Weights of a small transformer language model: MLP 256 GELU.
Each number is 500 + 25 x the weight over its row's rms, rounded and kept within 0 to 999. Layers, rows and columns count from 0. Numbers have three digits each. The size before them is the row's rms in percent of the matrix's.

# q: layer 2 attention query, 64x64, rms 0.14, rows 40-59, columns 0-63
# k: layer 2 attention key, 64x64, rms 0.129, rows 40-59, columns 0-63
q40 101:525512529502462522486517480478490498530489485541498520464509526487498521523547505490499550477505470448516516475522522484507518512538465455487502461480497506498500488448519438513460508513528499
k40 094:517475496493510532506460539543466543518488474509497501527482516514517505523516501516501506466505442477477475481495488539478486509495509505533461516456499515496506434449499520516556487481519507
q41 095:526511492516501538530515478521473477533489498507470519478534461511453452549494495518512516471507517499495522440491495542441482505546484504473503495511543500476529499494503507511466497471522482
k41 114:491484502547543506520500504507482489470495447500530513475472468500484516518461499519501519552457515521471478517547501506537492505500492477501492483545498470529491464553537501502487482493447482
q42 093:517490490527507503525484509520479472493546506506522496487453474528504491488580545463503524476470513513506479490517419496519494512471484522505512516478528501494500536491496512473546517494468503
k42 090:465489481486539517537542523501468504487544511504474497493473480482485506504443481530561481523482525442543531511523486499527460511466494526491526480469485489500482478520527487494521491508500494
q43 101:503499486451488527488520495489546492487501506474504492495497513480477492497510523463473520547533533491515485569495542522520528481453471521527495461501524533507476474536532492516494473463464517
k43 108:489498499517519507565549479513502485521506513521520484497506480511518506525483464519516520469465508499504472445493489501469462515527532487494481532533502444507540490529525516505441528478483529
q44 119:470464491483509492555467536545518527539493472509472469510507512522517512525504497539491482487469466529501510484524469497518477491448545491521529506492447507517482469472516539506515506480484528
k44 104:494531514482513506490501527484473486465504509502503538503479529541470450514540509438510488519504545515534486506540492496488480531529442484527474518497520499487502510504471497443494485487486546
q45 108:491501468487504460487494499495487478515497506523485484488519544514534502460485501486488510496503498534506485542460516552537543477454474506515503537513501491535510486507519530538435491447466496
k45 112:521482471521495517500475455471511552528479507525483499502472469458499465518520512492501517494483498527480495456526518538442510537549504491475480509509508533480501533500521492506521514548544471
q46 115:477491440462537477523546498445514486505513505499512492495514438525515499519517504492499519497528485440472507522508501496507478509526548493501466503510520502510488527474559465519478523514495525
k46 106:514446535482491528492481450498512513502470489515463451508520506466447511484514506502492522511526491531470520519518521479461494488479476506539510511432536513541514502511509465535496505491519515
q47 084:525504466534494494491452502491479495495493525473513503513490547503529512475496541527494441471479511577486505501517506483517541494503467474496514546525479507461476518484491523501505503557507480
k47 093:510536459470479462515511493466549519500534537506466511465500515507483493521494516511490468501496524445525484481498537540485479545492475509498525481507483508562471520508480491469479478503545500
q48 101:511498474484507484512474497438557458526488514479492470504541513473497466491486487483494514494501536491500482508502503530525507472476517452534498531522505514522463531525513472564463478483499534
k48 123:486465473477491518479513486514497571514483515567516502493504478523496512529533497519489469495494465498499495470523481497454491538536497499518468516531438497538487519488502481506500541482507458
q49 105:547473490505455484467497465508487502519487503534505498511552501501480495529527501501485501495517442467528525529464469497531494524523468491515522509485463500475532488502470525493461535512464555
k49 108:487510485433507527538523469509524530501481489499520515476445482515485480511498518506520491484513519526488505478552536501486487492490548555510499457440475508470489532495521485461502501487501521
q50 105:542486497507466490464454491501502468495517492522549514477467484462520462516458487544535520469548513479474515530490580493523496508521468489504514477467506499488505477500509486501497488507500484
k50 119:482519510504508515468484477489504530517486475462465546501541506506485499500502477464466501513524466513500491529503425494500443525498481450530520493467497478513516491495489496541522521497515559
q51 115:492508481516438533473451487488486507481489498515500562479494537498510514533537480456505504488533476493520484516492513495543486550509467518507499506466506510498495515479469449472493482523511551
k51 097:517495559510550498515489520513508458504500501478508489462505457492480533430487481518494487538486516496507500485501446479525504467509539517486507507503464482441521521512492526526526495490464509
q52 101:500476456529501485487460494484548445523532491507507566475516493511496518500513464492451505514503486523534499487520500511552517521471521513537531497506451476519487482500507506510540491472474517
k52 100:498516487460543518496508531442493489493490516471458495484490544482492483509529486482522486488486540476545483526477481502493489481516493479490504570496526463517474541529478481535484527487518537
q53 110:514502534479508478465520519503521519499501465481510492540471537511514521460492499475515504529502531493499497545452491527502526495440498559515512468476503520490494443495511539497533498483453484
k53 111:500501488487476504491525462472483533525501539509515496527489453474549486487512500499447510445519494511507483490481531489469497509564499512499497464477469501436520499508493503502509501516564513
q54 099:516490541520478522465480459533517477493481473497502481525557515476460478477456493522528503510483545502478522488470483547512480471484512512497520507529503509479522505528488507562473512455495480
k54 101:498467450502515532478510519538512529536488496518500510499474448512491494531489507509455475480490490561493512490536512500488573492540481495508489468497482510519486521493508497498502512461537446
q55 120:490520507508527478485529461474474532488482515554409525497525533524462489520499515499524532521497499467507504500514492534493494510503494471443484503527504510496520486462511458496506509500463525
k55 102:521503501522484529514466463509493463518486461478545475480469518491527483500508494504497495466504554514518487503497528552504521482545429545516539493492480482510508493463537501484480494497524473
q56 110:509483540461566503457473491455530521496466492478514473521458502485504538502506510496502501510498529501531511491505498541472497480478498542538517489486488509471455489486537467473544515497515534
k56 105:460540477434511489527488526504536472498478508468519526526493493498563521483512508489491505476476535502487478508510526484487510452522502478505509486546488495466505504503469536535462454505527522
q57 102:533485501481478481453465483470528497497458507494467485492526519483493496513480488513517517554553527489492520569481529502525508502496455494534538475478507504476490478463493510506511523536482534
k57 102:473521521474495513496469448496479500508488487554509503501526480529490474507554509473529531486529495525474486495538497519459487461552489471505462501520504476491513542469500516501545485488528539
q58 113:487515498447529482506509485496523493509523524497532461509494461529535478473508503457452507491459546502525464481502487525481502493456551518511479543511486476514483521530502529507493459459499499
k58 108:496498499514474498531547519482509507508467531538516514486523520445503527474520451498523491541515457493470518534487540452524518514511529495468500506507485478495504456519467493492480514525455468
q59 114:551491515507481506449475506485508479488487495460499497532490528503516501504476519504549498525546509466522527519473491503504473480519469556528527475473512503452493487454487474474531527517543507
k59 105:472493526491504505518468510519545502488538523499565478471473492522517489524548502471477510497476505475532452519516513525510522477464503539515515492455480494489485507555517525479514481484487548